{
  "num_hidden_layers": 8,
  "hidden_size": 192,
  "num_attention_heads": 3,
  "num_key_value_heads": 3,
  "head_dim": 64,
  "intermediate_size": 768,
  "vocab_size": 8192,
  "hidden_act": "gelu",
  "norm": "layernorm",
  "norm_place": "pre",
  "norm_eps": 1e-06,
  "positions": "rope",
  "rope_theta": 10000.0,
  "rope_fraction": 0.25,
  "qk_norm": false,
  "attn_scale": 0.125,
  "bias": "all",
  "tie_word_embeddings": false,
  "parallel_block": true,
  "init": "normal",
  "init_std_qkv": 0.0364,
  "init_std_o": 0.0452,
  "init_std_up": 0.0521,
  "init_std_down": 0.0521,
  "optimizer": "soap_variant",
  "learning_rate": 0.00848,
  "weight_decay": 0.0,
  "lr_head": 0.014,
  "max_grad_norm": 2.0,
  "warmup_steps": 200,
  "schedule": "wsd",
  "decay_fraction": 1.0,
  "decay_shape": "square",
  "final_lr_fraction": 0.0,
  "batch_tokens": 65536,
  "max_seq_len": 384,
  "doc_mask": true,
  "train_tokens": 267800000,
  "max_steps": 4087,
  "dataset": "wikipedia_en"
}
Each number is 200 + 40 x the weight over the matrix's rms, rounded and kept within 0 to 999. Layers, rows and columns count from 0.

# layer 2 MLP down (transposed), 768x192, rms 0.0522, rows 512-548, columns 96-191
248,176,218,169,242,180,247,220,200,288,157,270,198,203,226,187,158,196,169,246,258,206,192,211,170,209,245,187,236,159,207,207,305,164,164,167,154,196,231,289,176,213,189,112,141,179,249,201,309,187,190,177,187,188,151,223,205,241,215,173,150,257,200,202,229,269,178,209,156,159,187,288,209,216,288,181,165,277,199,250,195,154,196,246,170,188,206,211,242,221,241,123,197,194,226,241
191,197,209,123,229,197,225,252,188,181,220,250,152,155,253,238,151,201,177,218,163,238,212,266,203,224,178,221,167,257,238,223,167,161,229,197,148,188,223,216,166,203,162,206,247,211,242,209,205,299,199,202,150,219,134,214,244,225,257,221,204,169,217,195,123,186,141,195,147,218,210,205,223,262,129,201,231,184,170,144,219,233,232,173,213,133,146,191,191,199,225,226,236,257,237,234
195,150,193,288,115,198,131,210,258,157,185,218,211,262,233,127,212,186,209,206,198,216,216,212,212,170,170,182,241,210,160,265,179,209,233,201,193,301,234,217,203,325,200,214,146,206,112,213,250,137,164,251,220,202,174,228,183,151,229,182,239,190,211,165,219,221,246,183,155,170,229,112,181,205,164,172,166,205,239,182,130,160,184,265,167,184,250,151,137,181,223,185,233,222,290,195
232,125,119,212,199,200,163,168,194,171,185,152,174,227,223,232,232,198,203,240,240,236,246,199,168,222,183,251,221,166,232,231,268,204,219,210,278,243,154,226,180,168,264,207,221,128,300,178,218,227,230,192,168,294,234,178,190,143,195,181,214,129,152,172,193,261,147,209,191,145,153,199,210,174,193,111,260,176,161,203,201,201,234,179,221,166,265,125,191,235,222,244,189,221,193,182
156,256,236,206,205,212,269,156,160,257,143,181,261,250,212,251,211,178,170,218,180,189,228,220,256,190,194,224,122,178,200,135,130,156,153,172,182,236,105,271,252,229,240,271,142,262,203,173,225,95,197,206,269,280,173,183,201,197,238,204,150,176,113,252,191,227,202,208,237,111,151,247,194,220,113,229,223,250,221,129,233,185,261,156,238,155,214,208,200,257,269,179,215,158,187,211
168,196,267,134,236,227,207,192,184,117,189,160,199,124,184,181,185,205,217,179,167,214,282,98,186,204,205,178,198,179,190,146,248,194,266,184,221,190,222,201,235,213,230,197,235,167,204,177,193,171,160,120,162,181,169,234,199,214,149,164,268,213,203,198,205,194,198,181,233,196,232,189,204,223,221,146,155,195,210,132,228,224,236,296,165,203,212,230,263,159,298,181,268,257,174,210
251,169,269,234,207,165,132,223,191,183,198,164,222,226,187,228,228,212,196,246,246,326,186,241,218,193,236,217,256,254,162,201,206,218,238,253,176,160,242,228,143,223,241,259,204,179,196,167,250,214,178,149,182,155,191,231,257,184,221,274,273,193,155,163,149,191,212,131,192,219,197,236,214,206,210,199,257,219,147,235,166,156,259,215,203,206,207,195,184,198,236,127,194,155,138,153
206,166,185,217,208,104,227,269,179,192,186,177,210,224,233,286,210,190,220,155,210,173,181,191,182,211,224,198,245,222,200,153,258,222,227,220,187,250,189,189,206,256,159,127,208,198,174,196,227,223,189,199,212,172,152,150,289,179,221,258,257,233,167,146,200,210,203,205,125,129,243,200,216,170,183,190,276,235,166,129,213,232,229,188,236,183,67,225,174,176,144,245,215,218,122,196
287,206,186,114,222,232,203,169,213,322,159,275,254,213,199,178,133,265,245,148,182,170,218,175,195,177,175,191,194,236,283,262,111,276,166,213,225,118,198,174,253,260,164,246,240,159,296,199,133,256,292,195,118,219,192,153,222,122,266,189,108,246,152,251,228,158,158,130,271,196,214,194,240,194,229,133,183,211,183,198,251,110,186,248,228,130,167,254,184,185,215,251,242,137,244,218
170,237,141,144,133,228,230,212,205,221,195,191,223,227,264,245,195,180,202,168,177,221,216,234,221,222,164,184,192,196,200,179,191,230,162,227,194,179,261,231,211,163,177,196,243,185,224,263,265,240,189,249,174,226,168,196,219,198,232,139,195,212,218,223,228,169,229,194,205,91,183,161,180,247,274,231,258,200,202,182,206,151,232,197,235,199,265,243,229,148,235,174,185,193,263,227
214,294,237,247,220,224,149,212,237,208,259,213,238,324,212,141,236,217,239,115,236,193,210,195,212,128,278,223,200,190,229,229,208,262,180,206,109,171,188,166,179,279,103,199,272,193,141,174,196,205,168,207,106,180,226,202,228,152,294,188,135,229,249,243,231,159,176,184,221,121,185,256,98,145,186,241,178,220,224,202,201,127,167,268,250,143,278,206,226,168,224,212,271,153,112,327
195,243,145,246,243,255,204,163,217,211,204,224,259,187,230,252,156,226,204,227,175,217,223,263,127,241,173,227,219,189,173,208,190,243,209,204,233,201,207,140,191,180,171,218,158,272,219,184,255,258,300,161,128,194,187,167,77,155,211,147,282,283,215,149,294,172,254,190,266,174,213,182,118,210,197,179,190,209,163,325,124,186,196,215,160,178,190,161,145,195,255,217,268,186,246,144
153,156,175,171,212,184,108,147,269,229,146,121,200,195,249,126,158,175,188,195,219,105,213,186,238,220,153,205,170,237,245,184,89,189,186,160,310,207,92,246,276,196,120,185,295,147,295,106,240,281,263,186,224,278,224,194,175,238,104,204,181,103,231,255,211,202,276,297,238,239,376,197,257,217,176,137,232,257,135,217,98,228,117,149,154,206,146,218,175,324,206,156,238,210,146,239
125,204,209,193,211,210,193,229,171,165,165,194,216,216,146,185,167,216,230,208,154,253,167,106,206,193,149,213,203,223,227,147,205,192,189,246,198,269,216,172,162,180,210,221,163,90,187,162,181,182,147,198,140,209,176,274,309,199,201,172,251,175,243,282,229,195,216,104,204,113,175,237,302,150,176,133,163,174,156,164,236,129,233,238,144,214,210,116,179,152,258,249,130,284,194,199
241,221,184,173,229,215,182,237,192,200,243,169,156,251,241,168,132,134,135,196,195,187,259,162,175,225,214,208,240,150,274,209,210,152,149,253,232,193,238,193,230,195,191,187,179,251,149,214,171,230,278,250,261,155,192,197,133,193,190,214,206,195,168,204,201,211,188,266,230,236,148,228,217,206,178,114,233,150,179,160,194,188,173,220,216,248,188,202,211,193,219,165,190,184,155,176
164,225,161,171,171,203,166,150,181,163,238,231,164,250,245,177,179,160,234,170,254,195,195,147,203,153,185,249,160,170,181,177,245,271,160,209,193,245,190,198,185,163,144,224,157,222,199,222,185,145,140,157,287,196,231,187,203,168,146,225,119,197,249,197,187,234,167,168,227,167,194,225,172,172,154,230,230,248,227,157,194,130,132,240,259,184,230,212,236,303,142,167,178,220,183,211
135,241,236,179,176,195,175,185,199,250,209,202,191,228,181,227,219,180,246,188,187,203,168,179,221,156,193,262,155,216,134,174,163,177,248,162,70,207,178,211,243,178,305,189,236,181,157,227,152,242,145,233,207,162,259,152,93,261,219,194,213,200,274,189,176,233,187,245,244,259,185,158,124,150,181,222,222,244,194,171,213,151,238,227,202,155,234,220,213,194,176,236,296,213,155,162
130,200,220,179,198,278,175,256,207,204,161,238,223,90,122,220,182,167,171,240,256,179,242,149,244,228,194,205,124,125,237,172,179,247,219,132,235,192,291,237,181,265,137,202,221,189,200,169,227,208,236,119,218,226,217,176,191,217,201,195,196,234,160,223,133,166,210,263,208,195,138,139,248,269,223,190,223,222,187,198,230,237,206,194,179,178,232,196,183,252,230,302,172,219,173,175
250,214,246,175,266,150,265,172,183,153,184,149,154,230,218,227,234,221,206,278,234,165,203,202,232,212,212,218,196,201,266,276,257,160,229,161,240,184,161,180,200,176,155,215,171,251,177,279,221,277,158,235,214,285,221,158,209,190,217,244,173,238,251,189,131,142,144,121,162,242,191,259,274,253,208,222,160,138,160,219,164,90,268,164,163,194,153,181,281,268,222,154,190,229,193,224
178,218,134,242,89,204,165,183,223,220,258,203,176,156,221,155,209,187,198,279,150,162,184,253,167,179,185,170,243,213,199,159,259,227,202,213,246,220,197,189,216,152,225,220,147,167,189,197,216,259,237,179,159,168,283,217,193,201,147,268,155,199,212,137,118,170,152,242,263,240,212,170,216,181,148,272,176,172,250,232,184,134,201,142,199,226,208,170,232,212,196,208,197,199,169,197
181,181,179,248,254,208,162,224,236,214,200,210,173,211,232,137,162,241,211,230,239,225,184,165,183,160,196,184,228,196,149,151,234,204,226,123,231,179,178,202,212,219,188,210,205,193,191,206,169,178,204,236,190,220,120,206,174,218,171,189,215,197,229,200,229,241,205,228,193,162,218,242,205,167,217,197,220,140,251,195,148,172,221,161,220,206,197,152,246,204,252,207,217,192,257,172
170,174,206,198,263,174,144,194,165,176,179,229,159,200,237,177,124,197,162,181,193,261,214,166,211,181,211,168,214,221,208,201,225,228,241,240,219,215,225,172,205,176,154,255,139,247,219,193,265,269,140,125,261,225,224,155,179,216,235,213,168,225,190,162,122,256,214,202,177,185,270,235,131,162,211,155,200,185,232,226,237,180,217,183,173,222,109,268,182,171,190,190,185,183,191,180
160,235,202,172,221,156,207,200,229,133,197,225,246,228,166,169,177,237,236,158,153,149,229,171,211,211,185,210,137,218,259,270,180,223,193,141,214,247,177,169,193,223,153,165,160,241,232,258,190,189,165,157,169,140,212,230,275,176,261,211,202,151,226,269,155,227,166,238,164,215,194,219,167,175,192,262,193,213,182,193,162,130,216,196,214,145,231,227,183,237,223,191,226,149,201,231
175,174,141,180,168,204,205,255,170,251,193,138,263,202,147,215,157,185,273,180,166,263,257,185,254,252,244,150,171,191,116,159,176,224,195,190,243,224,228,259,214,225,193,194,195,214,203,193,193,226,238,169,229,210,210,267,264,191,192,133,216,131,246,123,203,207,260,206,186,254,194,202,188,177,207,165,136,150,203,193,260,207,299,227,191,72,155,165,245,183,171,218,235,183,303,216
221,155,220,173,199,212,187,106,223,203,289,226,216,197,222,187,195,229,183,152,162,263,206,190,181,169,162,217,180,195,219,222,259,208,263,190,270,274,177,216,211,208,246,190,198,154,231,191,107,206,156,201,199,210,233,156,165,227,180,190,217,176,192,166,212,210,153,246,229,199,166,288,264,279,130,190,239,197,237,180,187,255,124,126,165,217,176,230,174,193,166,200,219,243,200,184
241,170,188,176,188,287,203,188,178,214,195,206,243,231,228,171,188,187,193,249,122,256,191,231,135,207,197,145,224,161,229,176,261,208,179,241,187,226,225,247,222,197,269,186,192,99,229,204,230,183,219,139,212,195,235,163,245,232,225,149,213,129,192,258,183,209,234,159,164,258,258,247,189,147,169,220,171,200,254,255,223,168,172,157,212,279,173,210,250,134,184,225,173,208,223,226
176,113,238,120,194,224,128,197,123,207,211,179,249,220,220,125,193,172,259,170,202,255,194,189,190,270,217,160,155,216,195,187,162,263,187,249,200,190,133,224,201,188,248,141,227,159,230,143,229,172,268,242,226,186,241,218,249,228,197,201,191,175,199,221,197,243,138,228,239,213,205,216,261,261,278,201,208,222,166,171,264,270,139,132,186,167,161,189,162,241,182,143,188,192,180,204
155,208,204,197,208,196,185,208,208,170,190,136,168,193,226,192,198,217,219,138,218,210,170,242,188,143,267,189,252,231,170,203,210,211,206,142,177,75,195,205,154,136,185,203,194,222,96,216,189,200,190,254,219,223,157,100,153,218,203,151,185,173,205,214,216,143,217,247,149,205,127,136,260,180,165,276,183,186,276,191,193,242,215,218,213,186,211,239,178,226,232,191,249,191,208,151
244,210,194,252,296,208,202,129,157,135,246,175,254,169,189,190,219,249,253,205,181,149,183,155,207,205,197,154,232,183,156,232,191,226,155,150,215,172,192,177,198,240,173,185,147,174,148,167,231,141,208,214,202,184,195,175,135,213,214,188,148,244,129,135,86,145,229,251,171,213,222,243,184,198,225,201,232,215,194,199,218,247,228,162,155,230,180,199,157,193,229,174,180,197,177,158
213,171,123,199,167,160,272,179,155,182,182,132,196,189,213,220,137,242,212,250,206,200,199,231,241,249,155,201,255,137,226,197,157,168,177,249,256,179,245,198,193,194,169,160,280,199,270,200,225,250,180,275,156,233,184,216,159,176,280,220,195,237,256,207,172,200,137,103,204,173,245,227,198,166,246,240,180,189,148,178,232,207,196,243,205,156,205,194,229,199,208,227,172,219,155,193
146,154,203,229,184,208,203,158,206,245,265,232,137,194,147,271,273,239,175,163,193,204,198,136,155,229,293,238,203,181,258,248,204,178,211,232,219,252,207,234,235,164,141,213,197,209,180,150,202,266,210,179,212,168,199,174,195,218,134,214,233,229,136,229,218,241,205,256,160,263,173,186,194,176,234,235,195,223,133,208,179,257,263,138,194,170,230,247,220,195,175,238,287,209,191,210
199,212,172,238,165,84,145,199,270,158,234,180,215,209,189,288,150,178,175,188,253,158,240,211,254,241,185,227,223,191,213,217,163,157,248,178,246,188,231,236,193,167,210,195,200,178,176,171,220,191,265,260,192,200,200,243,188,172,172,166,180,142,166,214,192,259,215,210,160,204,201,197,194,230,183,254,192,203,172,282,188,245,218,187,189,219,172,185,190,256,213,208,192,198,191,140
250,172,250,83,147,236,160,159,232,172,251,227,222,207,247,288,181,146,138,216,228,271,224,247,147,199,208,176,146,206,251,193,230,174,158,169,181,149,225,246,120,211,183,193,281,188,186,248,212,236,200,184,279,179,166,194,145,199,211,222,171,260,182,305,217,266,250,192,201,158,162,222,258,183,207,171,201,186,264,284,158,164,226,104,235,222,165,154,77,187,177,195,198,172,182,232
230,189,278,176,182,194,198,231,139,168,135,106,183,277,226,193,172,202,155,171,253,178,285,190,241,173,219,161,229,159,244,170,190,169,168,221,206,246,217,306,132,192,255,200,157,175,233,249,180,159,246,149,157,137,212,252,223,212,230,220,196,213,142,254,174,212,251,169,156,173,172,198,152,235,161,217,189,185,166,234,196,183,204,232,128,217,236,167,233,219,219,202,174,231,237,298
178,224,93,167,161,218,193,123,241,260,259,178,197,158,143,208,233,200,264,216,167,310,242,166,214,184,205,195,160,221,220,174,234,161,164,224,221,266,145,195,246,145,238,221,203,197,221,275,231,147,247,253,177,192,232,168,234,195,259,223,155,232,178,226,198,206,177,167,256,208,228,175,164,227,218,148,146,216,208,183,224,205,213,250,214,171,207,191,239,224,174,191,194,200,154,192
193,208,271,255,274,182,180,256,252,174,204,169,232,173,146,248,210,225,186,46,218,178,174,162,185,208,163,206,215,283,193,173,229,158,296,171,258,147,173,134,212,251,191,207,220,206,213,230,188,200,184,200,206,189,192,201,194,176,204,182,215,215,171,198,197,239,239,242,206,232,173,166,211,195,141,227,223,213,193,189,180,149,200,225,188,191,173,229,219,235,259,199,197,182,144,179
152,186,126,172,154,195,257,230,213,223,169,233,140,154,204,218,194,174,224,214,131,243,193,187,180,184,225,167,243,153,240,225,245,202,249,191,152,268,186,134,151,201,113,189,200,234,214,242,166,178,267,265,164,257,227,241,211,185,153,230,249,147,193,353,228,210,219,178,168,202,232,173,268,162,169,170,219,212,246,226,176,220,178,217,205,210,188,151,122,130,207,228,148,204,241,183
# layer 2 MLP up, 768x192, rms 0.0522, rows 513-548, columns 96-191
208,189,177,152,200,253,152,225,227,199,217,130,225,249,209,199,210,226,159,192,189,213,193,200,224,218,133,138,206,170,178,266,241,224,177,177,195,179,121,164,203,211,262,172,129,199,124,201,207,197,257,204,218,187,188,225,146,222,176,192,187,169,233,290,242,165,160,183,232,146,259,213,200,114,217,212,192,233,210,222,224,262,197,194,212,209,259,259,210,192,164,157,313,225,215,232
210,145,204,134,219,122,235,210,243,150,247,180,188,181,197,183,265,304,216,205,231,202,166,242,183,234,146,169,248,217,188,115,236,208,227,221,219,191,205,174,176,230,132,207,274,216,204,241,258,234,191,120,252,174,239,194,223,198,215,242,146,198,186,234,274,172,196,260,157,178,178,186,138,214,175,143,226,176,232,144,190,234,189,126,227,192,143,170,169,198,226,213,262,178,179,247
195,172,170,112,225,171,266,180,210,225,167,213,189,174,211,201,230,212,188,281,230,243,149,216,143,212,215,186,207,224,170,129,252,213,245,167,248,185,212,176,194,247,222,199,222,206,257,187,200,202,177,193,143,249,262,193,199,247,215,182,242,181,162,215,241,127,182,201,220,216,208,203,172,205,196,164,269,219,250,195,178,227,151,208,202,177,266,252,212,211,202,178,226,246,206,165
236,194,230,175,204,142,206,146,160,157,197,191,165,223,200,197,193,158,260,212,113,223,202,182,209,231,162,212,102,197,132,188,149,200,211,215,180,126,191,239,188,205,252,264,182,273,165,165,146,206,178,197,228,200,203,180,193,212,260,252,124,185,166,206,202,216,242,173,255,145,209,303,290,247,205,226,140,191,236,202,222,218,132,218,257,197,221,203,170,287,239,216,187,154,228,190
306,269,216,245,211,210,215,186,219,181,278,231,148,245,125,225,279,220,164,202,229,167,201,147,195,234,176,215,218,121,149,165,294,157,134,182,152,162,187,197,153,246,148,152,213,139,222,161,200,216,168,256,242,292,229,212,246,242,168,201,153,167,241,217,222,158,169,150,199,208,191,158,254,220,159,236,292,268,208,193,228,225,199,187,179,174,149,216,176,201,177,228,186,159,259,230
198,185,177,167,277,232,196,144,230,245,132,181,156,234,254,198,226,259,179,209,232,158,249,209,172,258,233,189,228,117,179,176,187,203,153,191,159,144,229,169,225,218,200,169,214,180,175,199,237,120,241,178,154,193,158,132,190,137,138,185,156,237,254,252,162,224,208,171,219,145,211,185,195,190,170,236,159,174,214,269,197,164,124,235,247,180,155,252,228,251,209,182,202,147,225,254
268,285,187,158,216,112,165,257,179,178,179,175,227,96,260,201,171,200,184,182,184,224,195,159,186,224,120,236,226,122,174,199,225,193,131,125,183,166,214,144,260,180,198,144,239,137,227,179,196,183,209,257,183,142,150,155,258,288,159,177,189,241,150,140,234,160,239,107,183,225,206,322,105,230,166,168,181,232,232,206,209,205,226,194,194,213,159,270,206,127,231,235,131,231,234,207
252,336,229,163,161,152,156,262,175,294,150,208,209,168,181,188,212,197,211,190,181,220,233,235,110,214,151,234,258,185,239,209,231,221,251,194,195,205,255,154,202,219,221,159,259,127,243,120,143,175,186,199,181,179,200,224,172,195,234,193,141,202,226,260,216,272,187,161,232,148,225,231,277,300,134,176,198,157,146,178,164,142,248,214,242,213,269,198,184,186,226,183,201,172,259,226
228,215,191,247,221,203,199,187,164,200,120,236,251,244,151,215,145,188,244,223,205,188,223,266,138,201,256,199,229,192,130,206,185,143,222,226,152,224,198,260,128,184,249,186,265,215,236,213,204,207,227,245,252,211,155,212,168,146,227,163,239,74,208,139,236,246,226,246,212,231,222,193,180,250,222,189,217,250,140,205,172,156,195,247,183,181,207,180,167,164,236,251,250,201,269,245
205,121,154,163,159,194,127,205,166,236,176,252,225,289,271,212,221,239,203,258,216,184,135,202,234,169,195,238,91,196,231,234,231,210,137,155,129,260,120,154,103,276,187,260,235,157,159,166,239,190,212,230,186,185,180,172,140,188,148,192,222,279,164,199,206,208,232,270,234,245,265,261,136,125,306,195,131,206,207,282,172,220,225,247,164,204,146,182,204,211,203,243,222,193,212,198
265,184,211,152,226,160,231,172,237,274,154,218,190,326,178,160,251,153,224,187,157,218,267,168,187,197,202,200,192,113,151,215,249,198,176,191,204,264,223,230,173,158,165,189,221,119,209,221,165,225,229,201,187,154,262,145,228,205,149,159,220,166,208,167,237,232,175,219,184,215,160,111,267,298,237,151,162,187,201,196,192,200,200,239,205,245,173,148,149,186,217,176,155,207,183,212
155,262,250,153,247,113,179,128,287,215,66,178,215,239,269,210,213,181,89,232,270,108,213,173,236,173,115,182,79,254,254,212,225,219,222,237,239,212,172,200,253,216,218,258,218,166,214,152,210,204,204,207,131,248,186,158,150,173,202,181,183,186,256,219,221,267,245,216,280,138,275,221,155,218,208,250,276,191,155,237,174,240,153,231,248,232,215,188,173,284,159,185,244,238,282,292
184,218,133,238,203,196,211,165,209,197,234,180,211,245,172,245,218,278,221,170,130,219,214,242,177,225,251,238,234,252,120,260,190,208,166,170,182,174,217,194,168,239,300,176,207,201,218,285,192,188,264,208,207,171,200,201,235,259,230,137,204,246,155,221,234,117,166,199,154,206,145,211,234,229,152,192,175,151,197,212,198,237,153,174,209,211,183,197,212,232,138,211,148,217,255,226
148,159,197,168,238,193,200,149,171,225,293,208,192,134,205,265,171,245,251,134,203,171,212,223,187,272,174,209,172,220,262,226,241,158,236,161,185,204,167,180,112,216,227,177,137,165,262,215,233,192,218,169,174,211,189,235,180,157,149,135,227,208,211,258,170,252,223,184,150,285,256,227,115,153,253,263,195,156,209,147,245,267,189,174,166,212,210,181,143,173,232,223,231,305,204,206
215,282,131,142,120,159,236,248,193,256,154,191,333,153,112,181,178,169,205,213,208,245,255,197,222,124,165,166,141,213,175,250,253,182,209,154,227,202,251,134,165,257,200,226,198,144,207,222,142,129,236,204,216,210,241,210,235,242,158,146,161,221,217,218,154,232,284,202,183,203,195,154,124,158,219,251,205,205,207,213,225,173,151,210,209,174,208,282,191,153,200,211,198,177,225,186
244,212,184,210,223,218,169,197,216,245,262,172,185,209,170,228,130,122,228,263,249,233,228,271,279,210,172,264,200,222,154,226,191,158,184,212,161,229,206,193,173,247,226,164,156,243,231,222,173,158,210,240,227,157,169,202,168,226,258,214,92,205,219,148,143,235,181,253,261,247,220,201,165,215,142,176,197,265,147,247,200,226,286,229,219,235,213,284,266,194,234,150,246,200,166,228
161,254,205,201,166,162,187,217,257,183,207,228,238,209,205,201,149,178,228,139,192,202,293,193,241,203,152,191,212,209,229,172,203,194,172,185,179,228,270,232,132,185,214,110,182,238,224,192,224,230,189,192,199,172,201,227,182,232,314,182,176,237,172,162,195,207,141,148,193,183,173,187,162,212,169,113,225,228,240,173,238,233,220,151,249,218,145,150,157,212,210,177,257,206,198,232
192,211,251,113,181,192,202,169,233,193,179,121,181,217,142,244,200,232,212,202,201,153,173,213,188,160,176,278,187,152,181,243,301,256,226,195,138,145,113,151,241,161,202,257,218,248,47,205,225,165,249,207,235,180,153,273,208,288,277,193,187,249,183,195,140,198,181,249,200,202,245,241,265,195,131,247,214,208,261,212,125,249,287,174,189,130,155,259,229,234,219,190,228,254,206,128
186,234,150,169,201,215,168,134,216,251,259,221,146,175,213,228,154,190,232,258,257,234,139,193,167,227,209,217,224,174,149,134,233,100,181,254,247,136,178,272,200,253,244,230,184,247,174,160,255,190,213,136,234,208,102,157,260,196,220,141,263,160,153,185,132,199,268,235,178,213,195,139,280,144,251,196,134,182,235,260,195,253,155,214,210,223,205,126,240,240,159,188,171,208,217,191
164,265,213,209,180,215,186,207,176,199,216,214,134,212,152,229,225,196,194,216,156,234,224,143,244,202,208,212,210,169,259,205,198,181,166,303,271,233,238,133,261,213,252,235,216,195,178,176,187,200,240,148,289,154,196,194,236,180,202,146,194,220,183,220,117,165,132,157,263,233,230,157,243,157,191,261,185,208,183,216,201,228,197,203,121,189,224,199,200,166,202,191,166,221,151,142
221,203,165,256,184,234,167,202,197,165,152,164,190,235,180,216,156,158,172,191,185,230,145,234,137,162,189,181,220,217,118,175,226,192,227,178,208,182,206,125,200,245,231,171,177,263,222,252,130,199,215,177,202,198,225,213,194,170,167,190,245,226,203,171,194,192,216,218,174,194,218,177,147,175,245,226,125,193,136,212,143,206,180,200,315,191,216,198,129,233,230,239,215,206,210,233
209,201,305,260,244,199,212,193,209,162,221,192,208,200,160,219,158,159,191,162,239,246,200,134,149,179,255,227,229,170,210,220,199,196,224,243,235,162,151,174,142,186,179,166,173,167,190,172,186,243,100,225,182,194,142,258,260,254,179,227,186,215,218,172,195,196,199,172,206,209,212,233,217,232,194,223,225,172,236,170,137,206,178,252,147,232,170,207,221,217,158,212,260,204,161,231
207,170,187,192,222,156,114,202,164,197,222,144,194,183,165,221,151,151,250,169,202,202,179,217,197,184,248,161,235,167,195,212,161,168,202,163,185,233,197,278,184,220,275,216,264,185,168,184,221,179,182,199,235,266,160,160,254,145,199,177,227,213,255,206,203,282,193,244,218,153,195,176,228,249,167,257,148,277,217,265,158,148,207,206,232,228,175,219,201,181,225,108,207,197,129,159
159,231,265,286,147,162,225,219,176,180,148,194,229,197,222,119,201,195,201,216,234,227,250,217,151,206,181,176,183,187,273,139,144,184,171,248,221,182,250,145,144,218,160,223,246,179,222,221,243,193,179,213,192,224,179,203,230,154,181,262,190,225,251,193,151,204,246,200,274,171,152,146,189,225,211,201,253,170,279,200,191,150,170,200,255,212,262,198,265,235,174,211,221,132,174,250
256,283,116,224,211,243,264,171,225,260,180,100,201,249,195,151,174,231,238,170,212,198,203,209,153,178,204,221,142,232,227,244,159,167,200,245,152,238,232,183,159,250,185,272,202,240,170,217,225,176,256,238,155,173,259,232,247,171,287,222,265,215,218,149,198,189,250,127,173,174,286,240,244,233,192,222,218,220,127,230,220,225,231,152,248,224,226,209,201,189,227,213,235,193,188,190
193,250,207,171,202,155,171,230,157,297,148,166,263,190,221,267,228,182,205,116,237,191,158,269,138,154,229,226,200,168,146,195,232,226,221,205,207,208,272,194,218,194,209,199,301,265,203,179,199,164,167,103,145,159,164,187,164,246,216,237,180,178,232,187,168,144,158,248,244,187,183,189,242,140,205,135,184,282,269,136,221,200,181,204,235,255,163,165,166,235,234,187,170,207,263,161
151,209,198,211,174,204,243,181,261,284,207,236,146,192,202,162,161,162,203,219,149,173,193,175,174,215,251,162,135,198,251,199,173,186,263,119,240,239,251,208,133,202,180,259,187,153,223,181,235,212,167,165,213,153,189,237,223,210,153,218,188,362,155,234,260,230,229,185,209,149,163,115,276,205,230,183,197,144,149,226,219,191,266,177,219,154,168,195,246,178,208,189,208,191,172,250
178,222,158,162,136,136,196,236,178,263,150,176,137,240,179,211,207,200,113,189,148,217,182,194,193,195,286,221,202,171,199,99,266,185,213,232,222,201,215,250,218,209,225,189,212,258,171,221,228,195,232,264,216,239,207,194,206,230,157,149,219,140,229,257,203,191,207,219,163,136,268,221,254,156,173,219,159,194,242,233,225,135,176,248,136,233,219,210,215,230,128,230,268,202,149,206
198,187,203,272,215,180,260,148,194,171,253,156,210,194,145,246,236,190,214,261,175,153,182,283,174,209,191,246,123,209,187,230,141,205,254,231,207,202,195,222,214,200,246,232,196,124,207,233,187,196,196,158,267,193,234,299,200,182,167,234,219,220,196,175,169,140,191,162,192,232,183,198,163,279,167,177,215,209,164,242,209,220,195,171,285,169,281,256,229,197,197,277,220,197,235,173
156,161,181,200,198,249,287,198,264,199,182,312,208,220,211,268,222,285,225,278,152,115,93,120,232,171,137,170,192,153,184,192,170,243,242,189,254,250,188,169,194,258,182,232,260,240,132,171,213,203,198,218,176,218,175,238,151,178,166,212,161,188,268,207,192,152,177,168,199,101,290,157,232,168,238,208,223,184,290,207,185,162,157,219,108,154,160,191,218,281,250,187,223,180,192,182
170,220,191,210,205,225,238,157,196,105,251,164,170,230,185,201,211,211,241,153,106,226,175,222,202,160,239,210,240,176,160,198,244,194,130,248,156,234,215,154,195,231,195,214,233,211,183,264,213,187,235,155,225,181,222,170,236,197,238,160,179,244,159,160,196,196,189,112,179,208,150,201,200,216,199,211,204,204,236,254,208,165,213,219,236,250,216,156,193,159,193,247,181,150,220,250
178,186,184,140,161,158,227,146,153,91,194,242,187,201,264,204,194,200,308,239,242,278,199,197,222,183,143,254,139,155,206,192,169,176,202,237,175,184,170,178,167,202,155,113,170,244,270,172,201,157,215,161,237,167,143,155,155,129,265,147,180,223,241,232,229,235,148,163,210,204,192,249,205,169,164,203,233,192,188,156,215,159,206,236,195,150,178,244,184,265,217,199,173,217,204,225
221,200,179,176,236,151,154,255,267,174,138,161,225,211,172,123,209,253,253,134,254,240,240,203,186,185,249,167,216,195,151,135,229,204,228,118,181,155,215,154,154,215,185,252,138,98,236,144,210,202,214,136,168,194,182,253,210,183,242,166,167,228,178,273,205,254,231,152,255,181,181,236,220,228,210,239,123,261,226,191,284,197,160,164,171,250,212,178,174,239,177,208,166,191,298,204
202,187,162,233,189,213,230,183,158,203,222,228,162,210,178,202,261,199,228,112,237,262,249,222,161,177,191,219,154,299,217,136,177,234,125,230,176,177,245,141,210,271,193,210,193,178,183,227,199,185,201,135,226,193,236,210,182,219,148,166,280,224,215,281,221,181,234,184,218,134,129,161,150,194,273,240,216,135,181,198,186,206,189,277,145,153,215,205,216,188,187,166,173,233,247,202
154,203,214,242,190,154,125,154,166,178,170,191,210,201,174,208,111,164,196,145,247,219,216,165,138,217,264,153,204,111,171,208,238,236,222,283,173,212,271,208,181,163,163,199,200,205,209,171,207,202,202,157,212,241,186,231,210,207,198,152,210,181,170,221,187,246,119,226,192,211,174,208,199,234,254,127,145,207,187,242,165,167,237,187,153,162,229,190,214,235,136,227,200,296,239,160
226,252,213,147,143,149,150,202,211,241,173,172,263,202,169,227,171,106,215,217,221,211,231,166,212,169,138,172,184,137,215,170,270,117,147,95,179,229,172,199,172,185,201,181,108,210,131,159,167,177,136,209,273,144,200,211,192,188,154,166,163,213,136,215,220,159,188,164,248,170,195,269,149,169,261,226,209,287,182,187,211,215,242,207,223,231,188,205,226,261,221,158,198,247,270,175